{
  "num_hidden_layers": 26,
  "bias": "none",
  "tie_word_embeddings": false,
  "extras": ["capped logits"],
  "init_std_qkv": 0.0224,
  "learning_rate": 0.0121,
  "train_tokens": 460800000
}
Each number is 500 + 40 x the weight over its row's rms, rounded and kept within 0 to 999. Layers, rows and columns count from 0. Numbers have three digits each. The size before them is the row's rms in percent of the matrix's.

# layer 15 MLP gate, 1024x256, rms 0.208, rows 748-819, columns 128-191
099:539451420442508526502531533493557497525569508509450487480433490515548475524495397538560576485488502494524481603532509506511514595447443449535466513486550518559569480550537503533568513424473529
103:522497474460523520522473422463530529490527567465429505541536525495573539537491473451503439483446465517463496537475489446493456528515489524401527469540533517502409504550559522449487543484486532
100:493520478571437418519514492522418493559465478565468528519479549512511513479466546489490531499492570476508462477487514437522450454521498567556356469523534516571513393449518466577492441499432518
098:506527504502528526455518562448558504550523486543469461519446494498472493529493488525442488527493497568482521527454496490550412500558547472552537519530502463567435413448474456483534514499541464
099:482454467544561545485497524488488546528440532528548497498510466514417482450508482461476490552535537530494521571484466540551482517481529468522395619485538422517551557549472539423601519597549496
099:494512539446534436511540543467460480484523453547510525517525525484477494481539436480476519530514489506556438522505541504412502451502509486502483499520535558538508482485491493526495471484495459
094:445470466532474563565472505458503428481542459481521442475483499507471476482509571499503511479569528470463531534500481470591517481491503506441535454524503429531517523478506429476490513507467497
101:484474558414533512483462478414572550433505510502467537561465452503457534479495472505479544502469543487524523475553467476530555520429541529430549529519452567509502495475512491483506619438571435
098:455542501500561446519496489476547509512468486434562472531421485482529478432564530485430493501479520546456495465473480511507455540479553546520462568546442539543481480511453481477508432429517494
096:530561488546428427456477586516503540512518494605452497521546534490506475474525512438465604481374488525480496514481503543480499517510511537476544487508552508508532435528562540515466445421520512
103:425522447482533482528495556442481437513505609467522442493464634514525556506505505499505492474508494468506458503456476490513580498510513551572501485533436490471445512541523485512464507444460467
103:491392427458492496433461485493513528508498474519501463421478472438484571546510500532507550531551481557494492511470545543550476459535496501553500498495526543466469401528464496497488489511514485
099:458477469523471539508523545385568526453518495502535571510542570462511525502479514473498483499553482501502465479464588473493525423476530510442471504463518477467530492523510484497506553516438554
100:477469503467481496471486480509554449545430473545517473425506417465527489499486556493511485538509390577500484445489573518501495483398541451465489465559547472468466473515500525467557532467535454
094:502504499549471475533439489475511462578471446528478556480502515504395466501464516448492526566494585501528542486521575528444558567520518492518576486486486475552516522486489549467479547490495412
098:555474430503512516500547482526476526441429504516549505538446531527507527467441501479427463497495534500436436543479531507520438417453566508458488535519493514535477477496506542463560528542463466
106:481520449525458525406511468518512488521563520510551466449490482539514530534451507497470486458486559434540503458539465520533467479417504462503459489517509448507480452501505548483463461564558466
104:474533565507531524557481535459494520477432588449545503420461459529576597434497460466496476451462534472447522547520566444546516500504554486551405428483493543476515489480486446512535465545455584
101:536571463487451492461479520475431582516516436585532538494542464546482530510464525455494488470536519515588432511538472488544485516509542507511476506496519500499534551513588499563508477504503506
103:418571520471516609517491548460499471504535455507409492481500569575485491515531493481526474539523491496469533504461547488487559540469462499489468510494530482430457513471474548468579430453490492
103:506458501523441475495513443528529547548554528467516441469540527525441476564527546495483553478401494614547515455503540449546504436522519443480527527493482499448466564466539501534509595495534529
106:558471477549480511503505442575521539468518530477539497434410492475531520479510479508471575505561471547517447506486482546554504506534495493519469471556525441532489562442466449518513463518538590
101:550506504509541511454440473501462423515491551515471529526539433571486463426474531518516502467521545540428390506460506486538535439552505520488458547459544478466485560564459484490506475535467541
099:462535488526445475516535488491508530477477527462453459484467462577546472439547504444505486542609524492597473526465504525506477463523430548510540493464479494518482502495520503491481460440537533
102:480478545525510499499487502489494560511590536541523612459521454483472531504463529588537539481494521487424515421458476590496508533486565489532418489452501515514474527509552442523507511561538502
103:508508508527511489495429470475552547540452485585485547467564566515510469515580470530537514457545502495490552587475527531461461512575502510485523491540576464442468504536495478512503463484496545
102:522493535494510473560475493505501570530452515565529468490493518490471511485578489569523534503595462535487530572559528549457446518464588552577472496488486480493531436451534574567493515456425602
104:456485553532510500463493475445500510508490493492451464479511541488495448468459493471423434435553442501488550481494523531549547579531542463525475428572481535547503599526468505553521511497543525
101:536492505506492499574479512560551524532497484482482507468469507548482536545537494535523504538568414489449460450496501496468486461600536535555527525546512540489567394491483515531456461456483540
099:489607454496510450508459453551526535508575453454502538451515532476451480419542557523535445430465475487417467474505496541534439505417522490461609531474466475482552537599496547465510466436507522
100:448503539483523527499406503516561604511509515468529445519480514492512485487485478408492511512453548427535588478386425529506526478454420447485594508467484514516557511432513555567503481545445482
105:447476437515443478536578496512461464548469539547454464514502452529548438461488488502468535442546525493508507571461461521552488439489545464551467514524578522468512449501514514494512509459519411
101:473471526532510512487558494491510487524458465520473531541515444548497606500436558566513540478524513514477475492458485505539505531482547486456499485497525529535560347440542528553536478470437498
095:496533518551508433549454531497515494514478423486544393442506480514505521572506519473485472479503440517471483520483476451480525498489437471544549547585494440530462523458552511521544501516535578
095:473488541461437444444466459444498460539526503432494460523501472464554493507486550476488510477537527532470463553500457502467528480544531419513521515494486546401504536527514568485459457480480467
099:567541504498494532501490466538559491464529500493489483549522457547445511514512464535525501565497457453487494470523512416527488494492492511444536510495474515504549513551528531477565554489522572
094:517482502489512472509460452526512496491473494553505422539551519432481519504559568504513474473529532544492536544386506483553456494479490502550523520487435463505559511515511508502530506523523464
102:482516468394502465516462602494473504538487518534552421585528550603492609514472503493431515483526462509467531519461484492524517537530445512539488456480485538556472528529538531425504492489450472
100:518476454460498491451486509551501530553531488492465497422501507463552537551564530484482469498532452543492448574472489487451500502582463459539478501472553504552508506484448530429477489504509520
105:507455428503479498533465474518497539512497532511480501465531493465448475479555545559495437469486476509544444522483490519447535482489456482508507543538492511531494557462521446506565492489466466
105:507457500521484484503540558556476480464510489532486432462498504481445521470520569455495507536537486511524440526515473490438460592498520496506554484468538522498491434527506449416532479503477466
100:518428520536476474504427516551443481506465417514480533510555575527533459421512513524492465490501529502423499532456480467465500452462463402532506457477513540494475430547507425471511461530444537
090:517552414590473498491499461513473428487559459464491490463489560468521478434591518450464489528623526517467438546501510507562520480587442522489526551524417492426478490524447550496473493539542576
100:493522581419496524496456513525514582558486448473553529515492414563489456454554505446531514504515541517526498467567524476475516524523571466520514478466586481571458506469460468493512507495536564
101:474523503548558476500483590507447547536493420515480479487473487574550494563477469489456577465439519448485547587475557502523499522495548429484517468525508492500420506482481522429499472522521499
103:467512519510475517495450491551491538466500488462521445411508506553493524521560495469526497431526500569435441550480452522586488445435464427460494462496476514567516522555528513559526484447395585
092:542458487467471409527506479545526519531486539519449495539498593542470467522503461512586514477531458558553520539483535462446472474550471548490506570522521524483501451539497533450469511506528489
098:574482460433492591517526511512540443545499538450548363467408513536432467457521537496489462483505488494535573442443520460548512510478485462487457410446511423518484535492523552558516502494506529
098:540520460495499525547466498569580458538474444524531522425529429512473471545484559509489391480469525569534482488497434559427539493463520515495540427538495609527440453490511499552488455499544501
100:423398525508506502535485471487446445523543464577470471540565507411498484501575480550503496531492550471496481490468525571488496531532493457467553424533478427479543441544474530502481480520479456
104:538533481476476491490462485506507503443475513543473575495494476611501532546541439506525540496565475471587457450458531536444425494457575455559471505521548588490490480501493419467490464485523483
100:485518503432446484549490551516491457553486517466473517489496454413548512502586452504544513497584489533497437490465496501553443395446503500521466474535494456490493506535522471477491488518475401
102:490580510514534453431500490491415518542531564535488546525551465476428438497511418516461470453558466579564500457461483508529517469528492492540519598458591500503515577544521490487455576490486560
100:471502526531519437515465538461460480558471444453506407476524523542455516497442466399486533512450498551498467492474530477475546479526444459453461485452475511518545435528610520459519466562480479
097:468419536498501477484531476489499582458552438510490496489584474483468516525516501568510538496417498460502473535436501475499518517461501461555545415531527471574528476490420453460533489533531554
099:545523446452425529489456436414506489519564467473489450525452505559508482498490444529427515579470509524420536553485467514459505445478507576486435609504523503584541547515483429471479523524489507
097:436472483456536491506499449461448467514512468491489466510489592564467487504542504511504560510486501527517534458461528481556461514429524521431501537498523459472497529490503496531415508575485588
102:449541476476493502555419529494455567494541540485507524501510471523451507458475497524464497466582463473508451487452484439475532457475553514490518494572470500497488468489502479505454549535611583
100:527415485475435519450427414554464507531513419452488497503495542561533463608502501467458507496504530544538433473429455488515598378467525516523488507517511468428417519521480486519485562511508522
099:499471579458524545511417536511499473483504566566544396543526497480537513403487535490514492647443507507533464497555446442531532529477530530548494451477537449481463514535490493493468500419428568
101:415462476493469452448519560525537436494555483446448498472474543419436527495430462486463463496510562511531417447455457535515489517464473410441430474493476478525398510413472477478458455502483524
105:472519480538547482536506439528480541441476554543549436502517504569439465519483470524483500513505472498530519482397505536534508572468487451501429488482498519443506438481494448503478510619463541
101:503531507437460472448516532465470524490538503493462497518434531512506509499515539446481498553580471485520516486495536459491472524450647477476534498477619570558524516485459542459443484509520472
102:472538558499520494480458469522482578499473481555537488455492528524458490486419490455508561517520505555513525579450473507569513446476576465491486500505539569494561486574438546500485497518519467
097:481489474531486472459524610510461521506461479527505440533456520468487440385457502415544525526544517509426538469450471525547519544503482500497519525497578525438504485563537570482453446511497366
099:501496570501538551551471558531519494472435434475468499472619526511572445472429528459418451473512519495449553536524549470471491494495468511437501534497474492472492504513503551445436444519425549
089:555519559531522519504453503497482495488478523479565496464500446525559474487543560462540536510565537419437467486451526472516502434475586427467525477460474523493494416480479493471515467489525523
101:475470468541464463531508487505444443568520508545508454486480463521520523507524474496471477501523446514452504599548481510510532477474473553549528471527521472498519516489470577491530456535545566
102:484493490499421528486470436507493471524470529504521522489541530531448527493466489494566468495497527580561496507494499441554541476479502456511515463449453537501506403520545516472462404522543516
098:498507544543536524557519483464500485583512458433485554529493481495532565527541434515488479476548545485502447493444413470534502481437508481424496500423433505582504486468456533506486416443420470
100:508452508481520472504471512458492426570475511479522522466500574464535544457500505501525486556514512563587503524499519507549457482466523524478509504496500483490488484551513463497571443425559536
104:465507444535477464519434521469568524448449577463529558417529466559551520456485480492463610494519499500543496498510484530489586462454468487517481483529505533513551516481542558552477474539493543
# layer 15 MLP up, 1024x256, rms 0.217, rows 748-818, columns 128-191
105:482508533568505481528422555537502498540517499517508507452490507491488526460528497463528464553506503536513543454446524510505546508528537557434599485586499434549515487579459536525506548453506518
105:510608524507515469449477476504481586552425547516513493532433548467431485496518494485535545493517513483477462500398584517536496484578440515441478499496552453499546507476550542445512466540554484
101:484465513501467507470478512492453465450582537404531532491510505505550456493506532478543516453392534494525475489485516472452474529433556500482573544487439560509496667474492529473451504501411537
095:463532420430438522501502444500473515519523511510510497473474532465556491466495494569515495498500490476580558461434554537503506527443498393437455569544486564432533577518527500567515513417509525
095:466516516497518459447448465508515507449534472479400532474459429494459528484545465479455482510495553527416481591530515536507497508537409439508454585545548478511485462520543439491490469496519579
105:505489468493499501494473528409493545547481497536459456471495514517493465505515507526479505505483517483443553573445485496473497511482463515508522496484464505579478509392513564472498480544470476
091:509586499433562482482533605522500508479417487524501393541495494508478528500488522484543547478520440487520552453482545467525433557543479533508573514480504444449497502518480482497533426474475559
102:507503446490470522550560517517494535522471569466507490483525523440505471486570457568465519541506492520530504485486519569480510499497487480475417448548527499555442422480546443500539481459570459
102:550563468547459549537518490484459459451522487447568440544531473440533484524490569548424478527505500513489451543561448501499493492547555469437529566537467478553490486492480480458483449461489413
100:450475516465485472554498489509525466524466530417548527459468505491412479466462478527507456473468505433534475474475483464481474474480503525610584416458506504486499509484509489498452502482485447
097:443535451543529423554448495500475518417485494497545469567531597431511501479526492485535480523503478428445473497444534588517543435510470407555573502535430511514476461524536490492476490436513487
100:510564525506440555478492523505525487531531485556450484471495576540492490542512441491468487470435588499515428526470524517466475557504489409483562575573510413547507445523517514456472442478498575
101:491478461474562468493479491502491574521466464541492554533429483511506512465448477459509590527501489494520490519496521576542538531455560491548506438537433502539504502546535461553515579544482521
100:428445507452481628560478536465529521551434517489455453452486407442513529540476455526481527535495478479504524518483503486515457514524401483506498513531552470485540492529579453534548458466542464
099:450485513475483527496427411504519476473491533468523556528457474505486431500512434532583494506450498483479471553473561558522528500573479424527512476479500523493508482518594513517511526546505476
102:470593474498511509516467547476473519502539507508536539526508454491507617516522513512538462539572518536519487520575523489439462533507573469618539473519495538505487518478578523566520466514532547
104:517448537499426451515519524520540438530443550486540528551498499463481511552524456519482540525563529538446577492483517517437514530543496474474534490494455512504556455402539463475522521483465509
097:520485502497461554545566482492569518480547466492444561568500405485550496419431467514484526465523438494526516455496597493484497497554470455449512455489468470509539545499522414529500416529513494
100:502551479507501548530461432521432529522547465528554496505503436521529578472489529495481491546563550521540508563570500479490414518543495539486480497457468507494468495520526436582481478418546512
098:421526508532523484525472539515540533539503531509412514460473521544446438546468419538489533493464553459504565437441470519428489496499454492551543512505493469490543572517512477500486534506508510
107:520536477554515453531591511470547427492431445524459533528544515474537490473461454552521537383518498546484523533473524476486442498475470515527518500452537526465569460577472547477507399581488460
103:443531495489537453463540522441454431469483488557443517553547467552402519512549496472559420503471447453491604463481528486476513539440452505511526495504539531459475462497525595533509524510455444
098:522515368457533484511447561516477436626515474578480515531537457467520467542524496484482485471503548537546575476466443560499485515530516547544578476483427509532466543522568509524627494478504558
101:462518520587555566451576457523515435543523531493440461544525541535541512506384456472453483462476528487471503460440495483469525459501482519516392492428494521466520510500577531518486517517444479
101:495447471491475563559533584464498499480477491508527453523492518556593470483507567494453533462429464544515479528549419530550518482435509577507466411496480559517522461455533556584520537481510503
101:449466587531551520500475451490537537534475486550494561568542503554508503517515496513419491355505505481477422498544580455508483569516593477409509490524486558511511469460575470501514481452499502
102:506516514475513509492484454528563443510489450524454483536474519416538510507512459489506519474526538449405459549458493590499526499461458429514569519464515530475399459551525479447470509476518482
105:516432472543469477512469537523462524569503453476407492461526562443479489533571434548465433533550493455433491533494499485485446513506495502487503573550584531484528514462448476472497511461488520
102:522501536475493498510584542511478507519492448503593546496454553486517473532506520439519513515480517516473505582482494534506474510419493468565562475410545489497494550490597470437581508495526452
097:451467485543481521474516570469481464511561508543453465553453476586490501558585525438417535524537502447466423496491468547495500498536436436518443421568518543506497430462453525525483478504449522
101:561491501601520490455520495522493489505469510500535512502493473425513471447501554442464580482436489540521527491511542480454574504487528517468490514513563476528472474531516503518472475561433593
094:481438448504412509514503527514424416482454479476543572532492513453435550467462434547517522463449495408491466464466491485571463504497469456454517545528521570461491523557445568506494524504494549
102:502486463566482553473547573487470421452390454515446474570512395501512581478470481478513545450483596486548514427409474445482530485440523531521430581470541518518560431539566530480522565495502492
095:489544477494560499487500544510533425413487478461495537461487546493440464580496477500486582517484507487523600534501491542475496545534481506464487548488451484419521497505493467544370549560473500
099:582532538493444493509512551457456489509537598489527445551573510468441481442523446470497556421472520525534443498501486530507587528538490445463461455484436503508539480539514473523451529462527454
102:530508482595531442527527508529522497537493542500490545456508475523462484503462482511448585520489514519502476557478494462471423523588468472455489557539570456440497540484485444489544557478480543
093:485481471527514518474520467529483535509546487520495463510463523563476503573508521455497510425496506522476466438494537539451523464482489442577505460451567535519524512479504439545451594513419485
102:426584531474457586468501548467488419409505525554482452468431573532507514517469493556499440491480527429487569496495511508457565475528512483538521469460491449467511505548495491508431498477545434
100:504468532448469562554468438527531501584468530525511423472525552553478541524488450474548444457470519557511472535484459492520493529462420480588435454513504553473497544575417443537429483542541484
097:447543524429463479521497486491495574521516504507440554466475521501410471528555552503505469513489471485538381510537479560522453450552581500520600535526470538482478571514482435448567495496474555
113:511497534476589567497459518479572518456505531488502497464503502547542471519421482456490480545516543507489491423596532494544513524566460506463558561523463566519503481547501461530488459567493507
093:507479504495525490475482524531414456546485487478516559481521546517467502448485475493474495484502506497436483488506436473583484485451483457504524519453510592505525477554513488531525485507428517
085:500526449491439540485536397497497518547483465484495507443420471535524467466488500450469487499530500445412535455539555505541531452431526485431528475544437474471533449562556541459500447539532546
103:467512474456512424532565441496499499462537547543440455512542472520451495411475518529515501471401490521491490537432464478488470532493514547478503530415466411420454593408557556528492493506502530
097:461462539468426481537486512459599496512567465546444436488472510489567521455544600510527518506493590581517480472482466502513566445499482593486524500556515447494464601515484484531493510540447492
094:487499531562516532533540562488469507547546531523505426520488491527521477476473398483556577512527575402484623453581516523566449557518499458470459527528482491494492533520461520517502484519555400
089:519543460534532557477458494509521526453517508435547493497468468459453516463468535549454508499538574490539517393510450580493504467497522468516505501501482498578532521517524566613496476531539514
098:484457493537481519481571512473466496518568488536485618490500435419476560480579499471511481565488518497525458565459500511459488467553458465495494538521525566500519514468537508522493421494509510
100:513500475541487493510498478428516514514429476506439524439551504511456492492424480478516491509419492422519529514494494467463497525460422441572495460506510524427504524475513444476465532452562527
100:490559554458483434461531533516479581421485442515468485567508503551522505490519496537493491571476496494475521429503485443470524494459473461461522503499639522438482466501499511552508556471509495
103:442512518453530474511465470543486517505515539541513471522397489464524556509510491439493468479472472546486485483480548487443506497502485512516463533542499461526572559497495527553518443523480548
101:461535565566562505468501492452503562472479464419561527489524503419509511498489496513447537502426455565520458507508474535545544524595525516517437508455496498485582452483482503485525482495566546
100:506548456522475468540502506501595480501487495530483489551478534476572577445523511482481491471553608422482482573505507419453561477447510512495473424456472460498449451490492471494514549468478491
099:500518430485489526504536528491528429549478509494480495474530541533566488506368541533533462439510481498464526538530498565484522554496536487511536529484467452454501582486494493517534534539425545
096:547501554455549508518573487432475484501558439461464537455540528511519562470517503501516533494499481494465441539567453480474509530489454492464440522542459528474479523480496480469555444410425503
102:581505450438477502529531484484512475456500461472458512509487505543534445477459447536516484454455412507500540558502500538462447458459521508532515536523516528426554571511518426404479448495486449
092:483460522448492493523545409520500588485481455531474474536544493528458514469536526526575523530480557525546561508469551491565469491496513533421468558537445516493492494506534414511517499502505517
110:495459487475503481559465563476511444476487543455467501496536465493434537499463507518516495529491508540485485517517541519519502559504469585532436549500408516506510470496477529544508469486447466
093:491554483504440490571550489518498526474505564536468539549503458509551518528478520466524454481539508475538511448481489511431510493527460502521434459468573489509507431455490497491467428546513520
102:640521519475516479561452490537497465510496518492497527466493492494485442453504558498447461559487554474517487465575406470526493503498526508500509490537473429527560525501452500521449497484532563
102:501444481487519489455554545560486546528498575554488508536514500471548528467546495498518501494483526476524559484503450532453519532499541558478455549460565555487512547482471593492545479477514554
104:584431458491440546516453441506544487543544488507521502558552455489431594502493604585509453508556497479498491466518465518529483478466502477528533543437481477523509531476496481596476535520493534
100:515530520478447499530478480551478565502536451547563505484552526417518505475463479497440503438442452494499503467502519482529517533535468531552513491530476505430504481532511513501577617475523487
100:420535535475503549483488560495540407558580564544444505472526476506429554622455466485510489544486440530493468514455555447534511504560482523494444487458537515534548460479474573487458498439525450
100:412577517446488566510501523539547509473506538585505462468530499426498471528483524502497526505529492443501498508559506438501439558493511478507420522533521502482586518534440529449485486445434465
102:492517645561483513466452464474540495518499521470474523528506504480579440494473413555493526547539526544467535461515561453468528485543537406519393465414504468560504545506606521536517489495554460
087:482475445408549530521567521469513480530516513488475524577520487492426527507495454555529491523445449534536456493519456480416480516504538530567450534494548510547466520488520517562517520524473500
102:530433522444461513411497517472449577521513552486499478594453514463428488508517508502493523540503457530585420564499566529576454489468486442516526496456480521511507455559497551520523511508465540
099:496504426456487517536503527458385495516501523467476514440476507500399536482528444539559549501540536537508582500524405529530523459484518523436444506489580484499502442525505504502472502505531544
092:504483429547440517528512532442508456487517496465427524479476507536571567439571446526501563508476551463511470522534537528466476568587517491437517563587480516511527469458425497526466436472443535
099:581506529496491523484498475456459470481547478521442511486514523417431506506548471532483490514588469469510517479494516480494568511552506557495393443483486476531538518482448520500537426518584553
# layer 15 MLP down (transposed), 1024x256, rms 0.051, rows 748-818, columns 128-191
106:667512531511489561450523543546478497529499498472474487434547482596465504467446475571526436515506462504497464482495464561567454448480496504494497452439481505554556556527452538504533493531532524
105:559467458504569422514542544470488529527499514410569520499512460438469486548504520464523570439459482533529474490454492473499514471438450559485517481488540511478510495478538446510459530522416542
100:446550420526500509457571538443533472544455560639486527448461493439443490545541493444462506524504534492515502500465551524527516490455513525503512598451477512510507465514542452516508450498511482
097:500450539543575505514487406515507537508483555507476562492539505490520458487620477449529592502479482500456515460525468496509511456550548507477570474583500496406527493502492518428542533495494553
098:508487517507528467440498452479500556546554529584481456556465430536525458506512586502553439456558485521499519536468525493527492492504506521553456495526491516495520481557414469450517543502507527
101:505494532426486459509506414416530480415460519456468470560461433532535501488505465554476487483493466555475560529503499514463393524475523562494510488488518510460495459441551541591505512454560540
097:453518511521499502528546550415553473544499538492484511471466528501592535553470438522545512575492461510592486497405505552506558522517516527528509457425507447547520523455537456456508518483550511
101:576512478521514589528451571506520467508527522509487469508505610445502502472509429482503504484483562459547556491513491495517552490524435479532524527549476477421475511527544514556519547445466492
102:487491534467487455532549458479476425478512472488533526539511517454560462384510509492393590485499536526460443495498522499568498538552454526537507554458404512538490406538542431488583432467511558
100:448548473522496534536480494509491518465415490526535506532487488384625464519516498505554505552529591490554511552532466420538491506428558497533420504561499483565520504497549474510548494520518500
100:521548445548597561532532424508510469490484510533553535537460496550511405444474463516568496551467495477524514458512507498457448501499487456496527524501419496414521582477542586443518522441511518
102:562495504529468481530496527505513508583413534532553563496528532495489501548472492500464520479531403455448606497527471494486497471478490497529479537559528488455407507487541525537497515549544538
099:501553535504429498514525488519468431449449479466390523582515493465452516481446420483497468489413443432455499459494535537440554460499484490530452450413515464430474528489450518501559513410504472
102:564485491444544517509466524497473429549502488535478495517479476471532456474537579510488436525577524412474524494451480482608535458525617482462524507487491469430456414532484557427521468547500503
102:453464492507510564491634549505470519461551559486487479528477549505462519525465597496468432438492538543408560494450533514419518528468451545487478511533460496517486489482485490550590480516484457
103:514558546513524427502566564585475531566488470497431486530401491520537538555479446520504458428552481455480485461482471481514488535469497515579479562489508502493448496491492513586484560517458476
105:550487471516501537542548492484387455455501489492540479455486571505439468508494542389501443466461504581514540420455448534420534542522493557563485442460499539532566465532586440534550570504515438
100:451431520537528484471527503489565497454467472549487442576612503485498524534465455562412492479562515517452494506478526509561594493486462468542521558467499468508483451524539495490469506487519599
100:478542495462524529527576507537536539473529548486570525537518491534509485528465555499441544475551500500495427547469496548544530512492437485593389512511475528477569551519539504519524498517525411
100:585513521516452457473449535414491564506437520536541570531550474581502492550474474508545561463468502504493532494515466561532499566452491455560472502472552558479603489480498517503526501463516465
103:535483541487518525509533388416453471543565543549409526480552472493458468496441471526554513458517497504455481476497511496483521463446513546549532489600477515504492587451477539511485533513499524
100:460459505493457501501483553449512491486496507522451490495515459548507500455532491595565464441578542612596482559451480465546446451494438462509485479457581561556507500522518476471495518530465524
104:563567501428466470500522430475487453458516413524500503499518526460503493546459564506449466476465434539456526473405530499468500512517508519517456504386541578494512525498440463541480569523478523
100:474513566474492533500550488506501555444534501534460472547386567514486473543530487491476576521480529433525487391466500446506521569535540518456503523473530463441498516481449505562553470518525564
096:473495480555413495511468587493464424491494485492531554485481492521506496569453482614521530394475542502513465440534538444517500481491481456451524457452481457537487521552485495601503454577505507
101:504564493510467475478471530474536502452480531534525507531486572485524446547570495432533458491506489486424437488485509548504470419535545429535472499487539509545522505495523503438541471533488489
102:496486512498449433504464477507549509506447469510527489471546517434502493441621538527481541484527480497536483591528479575477479496498520536523512520488524517527507577505503584549481515533481541
102:536479497483494487515460493591572489446506581481508538485502521519545527468571513529581426488515582529501521440519485475565571506478485480533487555489627510424509463522477440569486503462487437
103:470531487493451515476461486465511461520491465502514477503530522587526584467480512481506524430515548466484464452522500479477506610488524536545418547461498477480557502473499443556455535454495470
097:495525547479466470472482550445556554509509557532506549460500468567514492493510497486455484522433469518541566526418479485448512503442494508497464496461600483454494520508482473517497489482514519
101:599538526549474505436543534460488498524542462446502466513445517533503477498511522575514443503423476552450453441533554402507501467473490482510447446582533458421520575509494516528440467500486526
098:512390474520478477561540500528452528539414441545530491552548495486524388533475504456483471478437488608486553553494583421508556535544428545467457492538481513472553498540481543526534493416484488
106:471511465430451474466531454530487524527531529479543532507529511445522532467474464552586543395486482450423474476559514525542476455466470556465432430509510457415557488504461500513475495514441535
096:479515503559472505509468477609594472403483525485547532527568476505502529538499525511545497511512414428423524558490535476479534490499475500558465570543517511564479550464482549584532534498407503
096:366437482522553471494486456548545521500556548427478504451509556466516497505473468483425471490556558426462486455498496487516473395522561517548553528542541490512550541466541508496491540521516491
104:574498572533395503483480501494508514512482529498506473493528518512519470522476536516466488516448479462518499498520524491521504454474542464494521535529533526479545439487494492439447478517511482
099:498516449432463527536536508512471571429531461507568464458523418496514501528521519429554506487447546534446541462405453527555471489466487512491503511472591559416539450448469492501474484522443484
108:448520485509543542553485423518495495529477524512470491430487495526439503469453483536520543488520476477593423442498461451509503499524460489462495401518476580506543414538513520538559501605468519
099:525504441505489524440585516484501498475542583409508499429541493440537481492525507488436465548527462531492499450539571482507549491589491483573471442475524509570556566469565522491510496495541485
104:455475494566534542513516441481489491524504505430492533558505467465594511555492488494485522454482547514428552550491541518509495567491545371469458454500479548480460415503531456475477507534535475
106:501504499529464496428508608524503519506547442517570496541528509509556433475505524456454481569487487506418503550524461541507530448520470520553519496501442504503522446530425406497559464567509499
099:517474468444554512538562520432515430482518515459497507492500485532534471474526504562490529526462440530539474502603432494503502444477527462538524478519508484511587456538510474539485532514450441
092:469454518428574508543523504525476522443506535504538468530529480511422493528468536530534519486445505541515499472532434535411497541533526473573578504522497555536441557490462488499513523485515452
103:481434458451450489479525430492491527509476452467465479568461511518527510452387448544431517510515523519465498472543442551520515609485552518501528572533472531523489544494532486484544570515472476
102:551546536489475450488605488500586495457414496468534533514462511513532476504497521514519481495566531528530505456510541477479475438499483433524551450403477559532482582538475491492513518513526508
093:468457405534441496582464555434515443477530481558489508534432521525470533483576492550557440486494470474529487572552482468522571530422460505505492422498509533542502463477531405453542490526498532
094:515392489510468463491460504568518549512547511532577500526492532559503516488524518506556444504531470512520518576496534434521527556539471455480454521491492463471537537500489490485485515468545506
099:494462449480476533492475473561484484571493448415504489412487542460547493466470584517445428558540506480527549483504494505484542499476516490523491540488502551550488489592543446489463509588485527
100:484515486510437442467569536477470501419514549441477470535470493455530539414473488494563480497454528496520481496451506505535426442546442493512486496485448426569477467431401533495479468532611545
101:453537489501503539530499477546482474422550452485519471556544435547457446518480449463539505495582526458547499506552534509509494428495497489437495532481472534419475578474545450532474440454506555
100:535553466445446546569535517509555463477601503459497631494456506498457472530487458495517498482514555559512455404507487533499539563458455464552471407526471495454493538518481527493537491520510452
101:527540492532493541514502494551484494516555421537477447513447550515504505503498547517452524522466512524533558528542466554521524493518555481514444495465536464562547510563503455505559574516451533
096:512594468493544521462564485473544557497510464550510490498615447513560495428531489432478534506550491557503525452525579499496555521544489492484502478508517510460582479501514538556553577470575527
100:421475539533509454485505488441490487487452416495507571539489542416558463557551507483460459559451384537452575541491436474495579553449523500487501497534534492455549425488493500512512492479542480
098:581449506425467523536502523506502510495474488526515567511485531528520519502478506466427504520504567439561432394485430534528486520521518532566438504548511551472601420549440483507556538509543458
094:482510549485485566491524574511533480477464455536491595517503495470430507548402500471561539565507463534427519485512462506523528533474524497491540461540476514479444479472468455489499466485540558
093:499419560537455535535572484421403523466459464484544492545525545540565542498506463463455511483563562536469471464467448569471519495452445444491537451480492529567456481447497515415562519580544480
107:471492531508495477501538488520520445513497514460554499462446526476569525525486522490510485507439534544456454529595561478517508477518487468504445506494482415578499484472457440535459454427484496
093:562535493476561491611501521454448481519445423483530489477483432511515517546521453446519457472506459510548444545469511498498468539453510493527526482485494489494427436539500508488427509565470503
102:449568491478499506555445523464467442508445517405444518479557499530479543468497560518438447427475457507521504533452500474511452432484477492469521579549487482485474529477553491507474473518551509
104:449466434523480539477511479461522459556561453497442480494456458510460465467412516575471561507537523444432508526500432493487542569453456522501558440531443477535480430454501489519447461466471497
103:514436498489538488552511520554496513603509492466424417549490524434450428565461467552486552564478481502538550484457512582451505504484442447511489505463454561442486484551551473486562462489543474
103:468458437453519472543571505507529523467455562533488514464538562444462511506516460542497522509421425547501561456446451493518514543516493549466501455456505434466503471579522418481501455490462574
099:438551449575465461505513434412550523421483479548563513528407592512479469492532475469492507571489463484564500488518575553526463509519433480578510560511523500510485505546596524519443434472483458
098:514486522463501535465464518511489480529491473525528571496525493543434482538448477502553547478501441476463494467467444568512473485517530500527551558486528461533418441439486507417520539468540517
102:448494407530501459495406616469606466536471474446522496530506504493455518497529501482542528464476528519511513531418481519459530431508497410549436580493482442553442551435529443484525502588497557
103:539557497505507475474433518491474512519522525479514434438472504527612475446544518453469493486557560429446510524488565439547557460477475442455512484487536502474507442540512550448499454462496556
097:360502576517529513570450550468533501461447486526461494492517514472541477554478485518470504469477448503508530451462490485476473496539542412419534479537419495529496472509486504418504550491535597
098:497510573475532461543500510528508438530494498449476459533500495480478494479443581540504519538489486451495529513515538487545555518536532482610495426555422486498493524503482513492478456492543469
102:527540514427508485499502473488450432500491470482466509475462416460508551509478497510434503513554434466470492434559481531419529552510515535429504407439530457569480461515572564452489533468442475
102:559507471468467499458561471459459474523550522456490563474490527544511532501481476526499555482533466506415452504474459529461474455538459506562484519477549498477504481510524495476463510475551524